{"d_model": 192, "n_head": 6, "norm_place": "pre", "init": "uniform", "warmup_steps": 200}
Each number is 128 + 32 x the weight over the matrix's rms, rounded and kept within 0 to 255. Layers, rows and columns count from 0. Numbers have three digits each.

# layer 2 attention query, 192x192, rms 0.121, rows 77-153, columns 0-47
094199142140117121123118157079119178127205109124116147148156130159128118111134154072152079140168096128096105130135126102155142108149162129132112
098199141112098114196075136135124124126121139142128143127038147097144120110078138135152067145144126176132139112152094126126121168146129133125114
161099146142075117113147146130157112123109114142154161123115103152137132134165161142141100146116117109125133142127113095105123135115106096166157
077148096132138136130135122147141114145183111131134154156069112114128134146193122158106106177145121137087166139134111140098121056140137110141137
099142139103123169154120136129097110073119062122124102135116132119095123146133123098103125116119107179154122117139099153105116127188171121116095
136134116118149101119123127149129142157140156115149115143133179149155148153090154146121133172140118114092136129169134109190153133102161154124144
081074119137164125110094165127100124064135132145176084159084095141118123138141101157172094144133125103155116106134127131161191120153090160160118
102113153154148133082144089157148139123132144122171159166142127143139128143150108106091103116113121151127138108107101096111146116101116139155110
122131132114110172149119163152108157120132142112145163102118104051097070140166178124051147140131108141129136162139113102124137136119115098093161
134123132146132123148123120104175131100096095120100109133176139131170139149147081120105150098122118156099122094153143133129135061115103136116130
092152135158116137141111105138133176147162131094079158064104127087130099131138168153093147146106167134072148148178118101104121135072108155139113
179122121201123145131140095116151168137155145133103140120135154157135125114126125083202138142085102140128151127131097140112113123115094096128105
165148149111105136100146118133092110099144158132174131100110136107137134136117110125131077116146123089145147127114153086163147126126119113126124
140111159077119144065127155136066132131139137116139137128152130123109123136072091177136124134127138116145177094119126117151139085125148127167123
140106136137140141147151108103139076076166143132133122117062087094170112186148150150180088163120125135171131112117110195083131182108108101150151
138148093106149126135120110093173114158111106160087142146081086104133134101113120108118144163093154143127156078147151155138068129095091142093125
135132126135125121109155085121082114166130114117141126150149152155125104144112220119119116119124095147093113165105138139158132142096152116094094
120110152144111121091142111139162096188127116153104136103101123108178127118123137142110113156141153122160137146120119085164157124117135097149099
103118122092120129120097104093118205116117110107129089175130137149076060131107140076138117179140125116119094157089130089137143129134153090120122
157119159084128139127132097118122114124153095167112131156129152180094136103121071160184113095118097139158121121121177071129070150184121124158120
083114134141217225206153148122143141202154129040081131073115124054089055134144153098124150104131128157161199092112085137069138065145078172116070
155079122155154203161160167192161147154137124093137185106113107097107133157137095140140132145138128157138151119097113130108157079154089150086104
077111122213155121126102140109063163105083157092165072103064096122144139108063147138117128113092139118099135145161156078108154108135140095116135
093095116112101129056085178111139166065105153151130107137093149161139119146091148110141085146164093141139079130104166101118133127130131114089156
126118103189124134111080139162106110114092155146114136156096158119132151108138091154138160100093139134085155140115142158142203148106136125133211
089141116130157190109187145173161176128132129131146053106112077212133104058104127052141111092104092131111078105159130123118077118115062124131088
106126108133095097132067120175142127135091148158140067099078117149104188117141145090092131155150151109087096165123127146129108126103140170081128
160120120137164164142108171138154116125205079135126113175121062134120198152151131082089122161118121128104108078091117161152125161115192124067211
126097112139137146153141098172122163071115059108108161156079124129112139108139111110096143089090112131129147072062143149102081184157089106098123
128137115166121170150083134097143151191126129144165076129129146163187083141072081170150079129178117111185156144160102000072166095119085039110100
144065087173094155131088145112114218105117137178110099097182130130140174157162151079140079092128100125106118121089143128125104128151170159121147
143197122080090114136162125090169146107132139147102072077106163154143108122117095117150092142173181106157215158167114121116056109122124118173128
109114146111135118145111133091157142189185158161122147152165145068122096132099173118054156077091079152158108139123126127128124151111111094114128
131114158164095123154123224084082199075157106165109150165134130137146185092082097165146118120045096158181112103138126056152126159125087111180071
180121132098153097103136125124167118185112150177183124116186093069092146165103105137120178114121199128129070138136147184136130087154130139109159
087101152135162108050143098128174112110108160104163118151092117149148128167178145144169156113163188183178168125238117177157129068111135112165182
163173096069144125121092059142101165120140147050153134127157079185159178123126170138156173108105106144114130085066173078096186183111139147075164
119148166111117119087086116161133106163192034095116145112167166164099121162120094139070190141090183188140106159119156112175089144159069118127144
160117107141093136070094086143105147131163150124147105138201154162143068155120117174092090115099080135163100129092126150170107156145183107146129
181092125122133168134116114080102134157119097186069152159165119114125101187079168141165107122135075109151152095111098110157125069079162116138129
135181172133111169111166106094132176051181113116102140099135110130084118140130147135162156155124171096084145143139155126148142144173168164221099
096143116129198152143166151119198167104090163129112154128102112098119203105157075113164126162108162138086131178109110097162098168165122168148161
087150118144110129094080117171138091159097214168121134107180145079114168109093055156118108151152144151102161150148151159156190128071089088117156
106092140154096160083212141171133088148127100074175168139169124200180108215147123163144071135119121216136114246134099153114171158132117111123188
153109136095110067168125141157141090110131105173184127150128154152143117123132126136189114177152139110077156109134153143132078155103168092091156
150140188121131137096113156123168037198145114094093145099097142076065153105175082146143152112175143063115136117135140126095098151169094121116171
138085149115134162102147108130093109144085087166063137079106122147133141078122125129102193075081176178128194100092109115111123162131133112100124
118165137117136141122109104078130146162183173154161148127109161130092129122114104104157109136175136074070162107110112125149155165106116150107174
123101141104120133132156118176098169144080108150091156101176166068159066084146114127177148100096164123124165155119157084198157107123071155122138
116104161135162094088100227107076130128101124162153096161163097174170107136109130131099178113147159122109090160166155139166108118121144145134109
152167066152098143147152165082143142144189127146136137055084128151086165106148152095119123164126079124157084091130079129226125113143141149158155
119138146120114147037144142184152120116085152124140148140159078149134174160101136128075107110103134139145097109109143072167118114124096131132098
155119084138163098228107128062138121141155086144102147082092156130164077081139122136166137138131117117134188112190117223112136090103191123156154
146172111076120134170081095064126120124167133123116155102067155095129047102125145135147111117117122118186122137180120102077120126111132093168152
148099102120116127147146135102124128163125128137135138127153104155110186124147084134119116137120120144156147096111129138140124129106119141099091
178136106141088090165123127110129087149162127144108123102143172118148115099131135111111108101093114132121112124112091161114173120154123150129138
124147101117116076166147132098139086130162106121156161072109120097088108086116129126111136143114109158134155141169145153139122130118179141120101
110119136131132150149096172113162117132096140125127141135114134082119122056107081104106137144150099095140172108177110132094098095146136140156153
108128163132155135102134131133131155136146135175122157167149100153125171152094124112165121116110102137173134134115124082110110143096102124184090
141105096148127167123135121107110157175138148084120145118119117134134141128113128160106123172127125096171163121147132111152117130134108094114102
132147109126135127161088153091125167179135103113143126124097143127147137126094125104163148139123105150134132146151154200143048137138142152071169
178132125102135151109129119136141150150112121128157074127128139128116134113155112152092109142118134078119083109095132132113093147109123150173140
118116177159151137103132104139127146108117136169176111143140110144108117136108125117098137062117133160163121152085113140133148177154122104101117
167144174102112063149057141095157109088139140132118167122052125105119169116132134153148135140131114150098125131130124137110127206075141136104120
115100172146133134100117123119114179110160155161147093125133118146107136139095135100106135119143106169110119148142134108168132111129116093157119
116091119102082182092107132154150111154094152118124131135114107180177192135102097116125086108148174127165100127122077100127125132177119108084115
159082131090115125152142127142168096141132124111126110102103136131146144105077150102160104146132134169112104110120085115094107160139085136138125
140132115105091129110151136113198148133111167155124154139143093098139149164112138129183114072144162140119141130136188158156133125104121136160146
133108146196147157061158093133133113186104115122172143184204098117157102132181133158123169136131151133137136109116154079112101178094150129087100
127155136150150144122137131141149116140104151129140125097166061126094125145114096167148142143142082142151130162128153109164121093150106177144108
155174141088088129138110119118124145100127123166136122158109121134100138117145155172109094133131108123106152143092115075109072092106179161164112
157166140154114113129115111121115094136169136153120161101101109080122152106137065148146152115146152135109198160158140125099104154100148106170148
155152115094137133136135214118131104132157128152110132116123131126162151146151085095155108133173162127128099126137115155160166136075161176117168
111124128178153190136095154138064107112123196107105132129142154143155153097153109153117127114133090127146115165087158127162165144121158146120137
123159092126110121127136130118094143118115127114169105135122111156126130162162108073145101125142135117143146119085136147129129183113113137116141
057106168047158141106084141148137123117178071132102106129124096106114128125116173172062158110125124099123136115175125103129110131132126102112117
115129097063178073104140088132195104108178129103134164114073150101095109085146099116191162097166134133128141076147160094137154131162175103160155
# layer 2 attention key, 192x192, rms 0.123, rows 77-153, columns 0-47
089102124152121129151093137114161102153176124145154098154133100168141129109110090102118113162138155099142110165098148116172059132128098149121150
094110143091121119111137160121108117111134179157126124123169159150077154129124155145102135142121139135138116085162145102122133129118109164118139
154055162144107144108205068134134090129130109125158140163114080151122123166136141114125139100122125091114085129143094110127132199119121168099133
113146137122104151106171138159099127106147122145121107098155096082133150175166122138084162131081145117134153156117124182108111121122116155105120
100096132189141151114144113183116140133122111142140105105111089177114111115129089153087123083123127145162132104087140096158084119126150141120088
107138164112099128134177133133121134167131142108137131206168134126127121113129171139153129131115098133117146119105155122104110123107095118085136
114149113090168119170075183099099070088193073149119114087151167117131112109143127124121121186115149125082161097132085168145135100149154140180147
128116156151110098136116154111175159126146154112115139123100164126173140093159133175140119152125102135181154131162093110116121132119130130130154
167138108160125129105148142105137159158132113087118138136110127144114183151138102098100102123139167113116139113108150094175120116113207131113173
154136151164139117152120130099123136169081139094154085145151136132159099189087106168144094080120131154124114160129139145114168092182136126124127
124122154158143128170134119148093181148102103061113125104112145170093107174107129153125128122158123144112108115150162119151124102145130196166123
139122105150162134152151132121139075159123099156123123102091102122129105157143131134109119144137129101127167148145123152098116123154189099162124
146175144096111117112156170151130136107151129150085182176107176141124133145154123105152166157092140177120153096141124090124135102119117132119121
132157127105142137135053121084168145099156111146081179164144142149128145091147124145158156140119121142129138118129096163147112124129145119065158
116086135131121099095117135114140097113118092146152121104132141111132127104128094128129127159130124167132132112122117114099116107183149133121154
108050155126138143084144130143071120140138150127153112119131093150135166158126086094108148091139129092137137097086127126097085146108109144112090
093134093091117100116143116152141138104126110125128139132141140147086172107165132157113079150115134097170144113112073083132142133125123112176126
115158123118129125153142117122127147131145122119125171134123142118137140108096170128163190134114128131091132106111158141146110106123139131161142
146141142109140098134108149108188121138126140107129116090102140126091098153083143139110142175161134132133156110110084168147171124157105127124135
098143107098161076112179145080150092141135146143157086214130096137170101172088203099110135133121114122095097095156086136089129108105146096121091
150130173075099124140146139136184121105139135180156123145108092150125154104144087165090122129135160105119128131145125106111135137161091152086187
158118165147146113071124125115123157093095132156137123125113088124095150138148120149149149156093095132155118097164151122132048139138135152155108
163129095094155120145122147078096102139143118108101132090148141155117087124182133149127156125138127123138096123107101133139119079160117151102100
115137112101130171192120132035103176110193156090148138167113184125124077122112112128124127120174162150151122110131094141149149073157152114131076
151145076134135145122137163198124148100144185102125134097151093097147140173094156094136107152152116157129113136108130158153132119149099100147131
155126104147096142123120130067088181161204166139167148161130113167178028112091115147103123075128152130158136090131152166158093089193101078126109
077162116104157140129159089195141132107194107088154126092123100133115155169082127152160185120125157129142165128135064130125125149156095097124163
138155164152142163109149106220159144130071082065154129141137110141085138158087143138121111160138185109113113167211131135148182143160127131105148
157113088158116138093136107080146185182160149124191134170167135145148114133140141096114089074066066098173163143111153134079125105099112097094141
147106114087066131144175192133178141155157128170112177090128118057138114157164090119163166183136169129138148139094134073167187142171134112175104
098125173108127117161199203194142077132148091121126120129145121082149140107088163105154116172100114081132184135148123087084192154070112091139124
117120112114158126161142153149118105118128106190170095082099070081104132197100145143134175130122160106077070133176132187107101140148118154120056
119137156180181128192144091166100115149060082152105145098208109119137187138115112083123172131141158174152176135176151131137161154150127157165132
077116134101187078077132123229170050104156106157193096118178088073077128182148112131141144142143166180140096104192177163136198108126148142103081
135141100101131154214154148121103088168113152111136082106154093138143067126080158142075088070134116125139109162144134132104167093110146091107112
064055151139152155133168097113130034126120191077089098142116103191105151097124163195167096158113041119127031095107134147164101112131115196090099
150107146075083131133161137128142147130154114143119154122132120217103109114158118138129122150129147175111132109097152089077150178104147158182134
132104110090118097123131131072153051111117116161161143147131149084115103082130098151147161146112137129052096116099095107161147107118190176153164
153197155132100165115140155162117116091109092156147074145140142184121143092182112143124138146134131099117148122116124091116142162054106189187163
135157146114114173125107119107099108138162151138175105132153155137170135095131131157129158076130133129144147156144136122130082145120144127124119
164113147131142054123157133070111114112167126164171146114186131134117136112159132146126161074079115114087058195100074141120065165163170136133157
143138134195179108107165108112162127072148148156115114111130103114126132154080123104175094143108111130174125128074104120118148132089109148056108
101152094136124133137136080129111095193137136099097097075118087127096127176176108120155139148134136134154184144065150186107175120151054145119130
049091091159159123100121105052089142121096114080096168105114121150104102124118076115168119173123109156173095084138126096138098104122136152148134
117105099097105127145136138087153089213109103101156116103116127159095083159123102141092117120149108075040100132183150155113112099118140155096110
108145138058174138157111117148129125092187125124108120110137162111161132112142089145162160167192123115140093177158061158157118134100136146098092
153115139083073127095063092061123109123056115120135208129130113146167059094172135144158108170121144155097037139139150104142107132139175151165158
107086162134130109108107133152124084137133165170141142146203161128152149116184152114118107178167117090125181140148112228129134085120123156115167
130173123131123130191189092123096095104164076109064108157149113126091162141084125134148104096108092113096202130098101145108176084124067121112170
114140130199181177163129147120135081147161063088112141158120124133124148113160111144164126111113148159136133118108167139086163168084135133129120
134105123132139097090157126144117127123148077150156122136189123155090061164196153104133149101142126149137126117208089139127193106096107060123162
088025181103118154114237095166125160098070108125144094142194044191071174201109058143082109079125137114130081136098190000114128178137107146121054
160092147130138138099114128161143145135115119110109127137109132134121134092120146128154158131128129078147191119090141154124112116103116152112139
116175109105132152158112096100077147175133147096134123112140173120148106107134156126125117131166157114057133107130104177181141118156134081166146
114136149116177117091110127097142136083072125113146119134065176112095103132151170142141189176155134092103112120114165108127144100135138136128083
166104121121131152088141158136118138100109101136131157100131147156111107119110125126114136121150130122081079144148094148140120139128116130135188
175179083092139121136153140109170151134082104160128126102114095088130111120100173148162154145140151097119122104109124114141121091180136118160112
093096139181115124140142095183138101122097111155151120116088182162104095150099139135137130160117119139155091143140134133141155140154089152136051
066150169126125145125146155146128164147142116119175090177183139089144135167197169117143113076118126107139127122067128109173193130097145141100140
122123151152143126111097109129166151102152114114074131078089168083131127108146124165078097162122182145097151111141151122164062137136100138094110
193164112120134095141163141152118129086152095120083087120076122144120124144101066086121089117140146101086139154105075163115144118149123110122134
114147149166161144114188121131088089100140116105122196173129122153067114207165109153124104142103174140123139162122117099088111091138169143148070
151109117140091077132109099132112133157087086127144128129119099156153117109116145164145111105114066115136146096128134147148161131138114095114129
148083137153100112094077156132123148138140162161175112148129166108126119156146144150124118102126138129123149095122134137125147139182090098141153
173127111129119107150123117177134123161124173092128131114135157128107131130143124145138117122149156152122069103125120016103096136085156157155113
107098142157141140085148113160122106071106161114119122146093118143131106136137093184122158119108183087106128133165162145102161151132065157188149
164143087148104142153131155094185142113120145156122161104071213121092091110120131060134119139128124079163161120148090184161158071116146109147180
099099136103094150120129139187140117127162123095124115108150105125131126151121127147109095135158143107120093133143137103159167191116104158105124
161149093064114142187089118146091121145163151129162112055109122116134119109117154081136122184145130138119119124154092186112148081161134129154129
120098106109132096107158159144121118123093107148154143137108162155108089111103119069107166163143141111107131107128090117081141140160110115158131
161124090127151130197136122082138140161165091135141114098115138150160174150083167104093091094164126110106152145149096149092126135104104134118136
112121135054103151114153100115089164141167164095120134161115116108094157123129083043069133116151123142159183117109144161096130120203069159071109
108064158148114110120128089124107120106126176177162094160135082179080155118102104142124128127114115114111113138099114077136136133093149148134148
119168115126093097152188101134159114167125150147125134117165147059107090145126140151073147125112122096118111097100118140135134126088154154112106
082133129087120106128141155131122109120188111126127107125132145132138134111120158149115109167134140132083088151098144120153135170139128121094143
195160076161105127121121116116107128132155147113135151155105163120161123083145170131161146095134107160112094172092138193115159102134170102121151
054127166125162162093111110104086101134063111084104086129103121098091151140105179126090161111101093161128120097133151112054183125108143123124142
# layer 2 attention value, 192x192, rms 0.129, rows 64-127, columns 0-47
127140140123075143149094147146155192130149134107142115120134118120105130130203153108065135130142102124123126123092156124145133108107126149120124
113095081104130054152145122065113134163134165112111111122164148123070130082053173136126108111150155136133155150079145091128154099133110123063098
176116111117151169139097159154118135159105136113091111140136111139102168111123128176188156125143135085140161122098098155170150097153063106132129
109113149153116128126110142103050150118152091102105154131118143119125137156103129091111214128168103136156162134165125150141071092194066068111135
145139104115160124113132067167161100151108164135100126187096122135117097125126091117113161121124158109126120114120159116151099123138132127143166
140090124086156186132148140145168150132141142102135128096116159074144154092122125107106101128169125136096171154112081114100143110187123123153145
055148111132084123070140129166094110035126111145134171105129140110140150104161139180141178107102145113156173120097136150157088181178110139156164
132086112094133141118183126102146103129090160129152139115139113104154153138119161138103097130143157125115132164129130128120137137155155119096107
174172117154156108093146137120157138175107142087159109163091130117111097113157105137160048143147187107062099132133129148097127156135111133146109
139162136131111134163142139140115128098106119113129105141121105104090175110137139143158150129076191119158070115125139143093169123101114132167118
126165114112128137103130154135160115100105105143134143126133102135111132133182122114121114139100139146099091160093130146170142171138113122134099
175129110120089166138143156139089100112094134117091116119145144132115095096095121124188131141140105123155097149120138081127157157121140135159115
138175135078174077121158193167112148096150150103125072128200116165111123136157119086111170104092157159122153103141172129127124154150104149118126
144127132171130117148146160093169082174160166146144058147154140087157076112085140119130190116122146119118144129123166159103091125180131131077133
140128117153134139111128149124125116121125135039110155102107131111218115118108169146132115149157124121148150122174110111106136195118155120095115
134118117124094134150130074139118154114113073161105164134080121118123123151115085142113097122144136108129138110129142139162136146176147092112104
103130122170126154119166163154132195119112103133118072121154144092147137135120224155121128153135128133104139134080167114178090168094137155152146
175141152198167095151106154110134100098116150115066093136179129147051126097125112144104150097150154115117147104141147142156101110085081146116147
168136141119158104097127097108093103133148143077093129110166123156094136143149101105113130124155199148129096125152120140121129140134131158111118
091175150173134099170126070097092082087138137148157141127178159108124153117094101143156119151147114172125132094128132126070092213113118134134122
163105141135143054156123150114087083155099134158124105114156104154105097137129154114103125153150161170107118069177161121117154138101168139088116
113124134088049138107097144114121140137145139053087109100136099096092169172152142136130116151122157151118116113165126089095146144111160102089137
111146139117151149125121088094147089162090104128133158112108088115121150075075125075149102103137083101147108166108098080142111146148143080187122
119089142125121143153122116107113147128055101144096145107126147091065142125143088148125105116125123150146128083131130136085130119099175122124110
108149134095122167096162146129116138118108113137123137082166086142133101161142092116090138122155121141132101124147119142134106128171155136142118
150124152129119144213139115138126126155151088105123138132095107129111146187105149102130149119136106091123043089113141142158121128101145117147145
095169088131107157075146104130123132165130138088129082122159098085151159124149149149103046096187154132133081159127138094150181146139079144094135
121089133122113111169142138131115127144088121141114137146127114155115153159178119103106085123119115183095122062146127108135149131128100135092148
107108112146149118103173111101113092112137120182150145142116081138167158124136132170100090150107068151135079147162135082157128112134145080133160
146147136054152065103148190157091126120136108075107135101157184151109060149121085161094098116124142119120128162107138170116162135130157121061116
197130132100138143202171055146142130124129111088163099079113083104120100110113130120115094066109175126116097132179128142122107155127191105132136
076135137133117174090115085125068131085116161098197161144120091102145146120100175141079141150140107108091084130105102106123124123119076105175161
112108118117149155159104150131123146143109144126127120091089139118103124161108098125185100107109101122133110105135128102145131143122111160102120
145111100149104111148118150114131126134128134088156142144151156124144109124114126196126140155177105155179132113187141074129150108120123166131124
096131135181101117131120147155155140136141142161140151143088118097160154145149100128132156145097146123153135149151101127129128103116112112164142
126160111121116140101131105093127179167143115138135126112086100073092124136136111133122174123142132103161163102119106172148149135115102118137117
113145113144119119118117111079117147107181174100126169135077140138135155123115170138104191125112132134136100160094083170124130117126097173143122
126118111140143144134098137087163147104119148172116154118176129188147101128120127103153155140112087179134126149154121113129091122106109150113089
116111102123123124168090159095077090129111149117089109145114162104126116095127161174126150092123115115150135150087126117091124156129140107127128
103166149116144111140122124095151114104131130106145138094141175110128117070119135132141105157167096116129124109141105115136124132090159074151133
139100093105159161113146121164102107155100100114096091083102136145128134111140159182151097142127130143125158132110123133101101149161107155151120
144155144128140099107154145120146124196172131096143119156153118073113075109117116158118131108139158141153140144121102118119122104122153077176176
125189130154098126114162092142133103131121098109073139159101117107129106124090145146144177124110097176151109128135115097152171140061100127151145
130134123141099102128191038114135072162145171163119151111148125122124160107133155123139133127120170141133103142103105162156108131119164134114168
140093155144108144100122117099155146121147162139114113137118120117124174130125148113142141115143130116136106086116061097179116125132120096139111
075121119124123146125142106090090127125170063061081187137089158125125111107103139126107130158158148170112074170131158130112116176152140113107111
135086109146140162121124113096131145131155119108161121134104160159122118147113156172121106129135120119145139130126139144108133119109122108137131
174116090088164121118157131125105124130168156140128118123128136178129124109155143106114100078161106097139109124128132152142101090168147192140119
166131164136156170136117136145159132117119125115124100131103150130142152141146156105105140108120128154119083140142089177168134126161120094101146
113131152112103164145114118131158096148110148129100073101101106144135150151143129148113159148141113094112124122113173159134122127140114161109095
098108122099101106157129130121117129141161155118154186180070138118126169140177141097126150113091147113071097131090102134136136128115168157135142
152130162128168150144131082166177087154147099153135097100166164147084138136149093135103166130141140124121149145107134104170142101082096119135150
082110115109137131102099133087118114154103161113145089120115111129146105125075142116127146119141116152099133129149169109131144119105110157141130
115156159146156127130186130140117094125142112168152104123169184126154082104115088125169153122088080145136170128099101055160135147133110110111164
127102102112140117124104149161122078114141144111103108206122070106118150160136148139106150133122174169133072092112142144150129115155151079117121
123132166130125127155144149133159115143142164129137148082121104143116133170108103152115113152123145091129114099146172112093106123168134138145131
132097142148092166118099094081141123114102169114121118080149135142097129108115148121134106145170128125104071093077127126187124095117148186170083
100122096158103111152102135116106177112125095152130159167105143146135151113116116115146089138119136124128105118074127104155150137132125101135137
113174144136122112120148118150090155117169084113119129129143133104133111151188106176132167136144141095132129158069105147139116103152081102114172
105117113154144153086123111116116137131107112073149113159127133118137106100122125144089134119120158151131164106136132090114113170162115153132154
106118115119115112115132123176150155105088095138161106132127103070110066108112142179129133149119131127131167165136100060142151134128103080176112
096145089104121097093118139121156115102108118103144142116132157106179079041113149174153141104118116106115079148112173121150142158154116133145096
100137121067157162156123105148134118140126157119121092129119132166161154161156127104133123126103085133166119098126144099140136123123164175125091
176099140148117155090151151191124145071124110085140121140131149175153131106104143114088096123102129186173134123136166081155125130127100080147175
# layer 2 attention output (transposed), 192x192, rms 0.245, rows 64-127, columns 0-47
112138143143099090092138174148123133136118141184146123101132148101115145106139132128120145092126126126186126124112100155151085123154127116183137
147134109134151102141093149167174130124172104129132116112066116131080210127103106146151147162161168096139127044129144140136149102136092169150181
164108104160144112191120077106102128131148192137111126101079140111144120118132187098135145118129134109090158130155095128119184138109137101148116
151116184098084068201088154114121161127144097127134117119192111131138111150149176136077159193138109143131148135168181126135154093064163134090129
139096110175132099156132091122098151133115130161113114136152102144142094158131145096129132126113143073120120142144164133162094120138143146118108
109177124137178132148156162107137128167189175191131116101102164112146159105177120106154178138123112130136163142159108131130103105118192158201139
150145162096104143129118115132126109129171081081085104044140144152134141148128109099108109092094150125143109099150148165107122173107110146129164
094125149108147106088144132093095122139144140173125111152127130139094120109107120108119099190173139122073106108115121084087145112147111123133128
131120164131152061135105074143199161094130114141178130105114129115114117144149080138160051118148106110128116135125140109114112161148163144133108
129136110078077153171156107153096113116155098126122110134134145165116151121146044137106074120126130129153137141108067133141152121116112118142154
072132107109122095129130118121108122151112097143141127088127130087092105161122105115118106106112125137144160147139097085116114114130118113150091
125137094195132129102134164102162171104154126100116151142124112138121124130152081134135163141124147128142150142131141120171128146160094092122112
105064120125102167139116080143077069143126140119147120147157143152156123094145066103154070102118175176098107088093160157176115153110130178159084
105126138104135144166141142112129134155101100145108138133147147088169141097098102132133136157150135104086118139077133172158091138101081123067146
114136117133174063121122136129115087146167130117151120150052135174127144160121158112141125115084090121079124107155155105104114155162112129132183
089171150098171142180136168169117152102150160076110122080085103134115152147059155128144146149114139147121140189192115140135178132099114121086130
155103120085109163147139176147114125090142093131128090138128121134117126120100126153113128165192084136137129136117097126112126133125130133104130
117107147139165141155161045128126082156137131148177128107169164147116126163159107107110097098091117121143131157095086086102133129068143088151139
087160179123211144113119111100078102125129115121140134111135172177132099134122126117118069088157155155086128153089173102194147135146123125084154
129123118131169088111127104143148117136107114123093087116082114167126119128090128113141163125102144177102142138073158178099123194098105109077144
146115125109174154112139146145160197125081107159118135144175135152132173099114149091161152103112106145116111111043139090185093113135109154097097
070149160140115121132154112151090120127143132121150158156106146133142127101136121122114131106136116169123127159122107064103130134148104150132128
118115136101116138091187193159104143147126135133128112111160149078099157146105186123122133144135128157104175161156123119157108108112155126103120
087155143178114125087149116141145172129173109095101104096121139091148143177096179162107142126159134140133144124173125086127157131086149127174099
138099126121169129148145176104151135123101117151098127071101171130124104125133100068159109120114138117140094123138143132124140142113105129169153
157136113178122130141140142155135147123087141177170100151110139115124128103104162128129155147123106164127169189107102146142143072138124087117126
119129153142125080161134178141154132154122104112123147124078145129142132125178109103188071113119134108179149118133130153111149136233057095165185
148125107199104134087169113182082143079084105179151129114130133143121131084167181104165075100134096162195097163067126117139146138167136102133103
113130068091076120135129142166134125111118102131118118099154144165068151118127118187119125150107187154094107112119166129116141133143142154084155
119126134154146128085157079121178134156183157178112183139106133139124122088146133067196116075141123125152100182163161135128152097104115117131146
121147135110095159165168183185191135080093162125225100076094125143120139098160039166143098134099232143129134158108144062111100157200137132136159
131082155110122086150111170119115078132115080122199091116129048116112112132135127180092122134149167086148114123145087145130129126174136133076153
118133158137138089095128137118112067149135164150127107185158094121115126120114109147076071182200150124082051109157165169136086116146153128142101
154147142126129124066103077147149089110114118101171167110096106125129098131131090116143130110124153135015097154148097137131124163108126168179125
110146143115215160161193087122103187122117112140143095141134132138098085102140144073118142120132162101158115146094088124149080122160145109135091
119092175177179104079150116186103131118138111109153125105149141098117081126132141109109131109090127153179109121119121172143135123103111126102149
086158091093106149171096169130141118105138084150061120098150111114079150114178170137144127110114120135139179172085118104125082120141105088110145
155158114117124153069122145166114078141117145136173139078095168125151082111120102158134169148143138120076152157193082137158138122146093121132184
111152108091109082155171144175099181128155116112135116154126144111148157144154122073123122132132113162063091117071096110154100167145098163125156
176117104087121115119121131128096152119116134133103122143123120083139135149107153095069108070132128146081147137136166088155125102165091126099113
140193109133097083167126143078133091150174121133109123186188149088140111104125155094101123113142083159141104108095073157131138099066114105133103
131103058108175104132162101183096153067069135200108132143121113124060120150087167077111107140163122155101181182116156113126162106103118116092141
179091110095139099138168128103135133077169109165138165109106099088115134135122118128111090135218137076099196167112094133154088117124138090098142
096114100117149126102096136122104152137131114073108086160106154090123058107130131153130114162131147087191138147161100171146125164099070120100132
097114085085146156146169136103168140040134116133115109125162130130149090106121125156078145159071145144169137130117127140133166139115090144100060
180114122116131126156118121147132106142118179170125134147143110141187227133084107173090172097107105084118122088131102133211100090117125108112167
128131134128139079067061137152124111098174083092092109149120157126148146149160126113164149123110138161136150143134114129163180156125120162058149
126111192160103132151152146112143147178141150120113084101114161087130102204123117145148100118066164176111097132097187147087108157154129130079133
147115138150088165104169204067121099094103070167122089090138129118142119047174125141101132124171126145154180097092141049087171181164158088100091
129112139169129103118130140117137156123163107096106186121128114149137130097125127149126108164136104167190138104148131124108129153155097105117111
117146079124184141177156140117039145132128167114102057103134132104111124110090146093199107097152148129126092127097121106138091143122079119124117
108128117133128142097139104066092095158124115090131127067076084109124104180155170121121115129105121158175178110114114138095128130117093117084145
099132134113156122133125117146181126089171121111140161111121159142091080186148096137118084171167163063111097132134108151111123158114117153144118
138136099092167129128118127130160135146091117076064110150124150110160136163104106105126099182144127152168116120150095151120134129130132136123097
138134128131120134194126138076135141114089098147162087115111106197120121124150149102125089158134060106128134099126134075125135109164141135118116
165135098197130135117105144160128133193121091122130098133115118197111087092116141114106147082086095142156107078142115181155111166141157111143170
106178127116117163178148148136209131119162112144108189175157159127138095128110153143039137184080110130104134121136118143076097141169072112060141
077161118093101113136151121123128169134128112120187129138143090105112162110127122109135119096170133135068138123139102146091116125107173141092164
163123113127143132132141148077085146124096108101127080110102149121130122079157210059131156108107130125145108138087110157132101161089144143112116
130166155144122131150109139109182127159144136178115112130138118130117180144131089104172158131147128157166088152097126141136150088092133134124102
180128132116185147110184143123161100111156113095114145148151145160149067143114156099118105075169111164173162143097115146174124072116095182094107
141164131146075084107144128083121158185100158161107154094181159075109115155174123085129103157152059130115114173193096132140094106116129118155118
124107165132129120130091168108126120165118128133171122127074118151119146131110079135136116120148194108068118128107131109127164165095134073139154
180118129112128099144170094110113140130118135206179133193148155110106123162179134112198135138114109076111103103147115135180171109110152143106088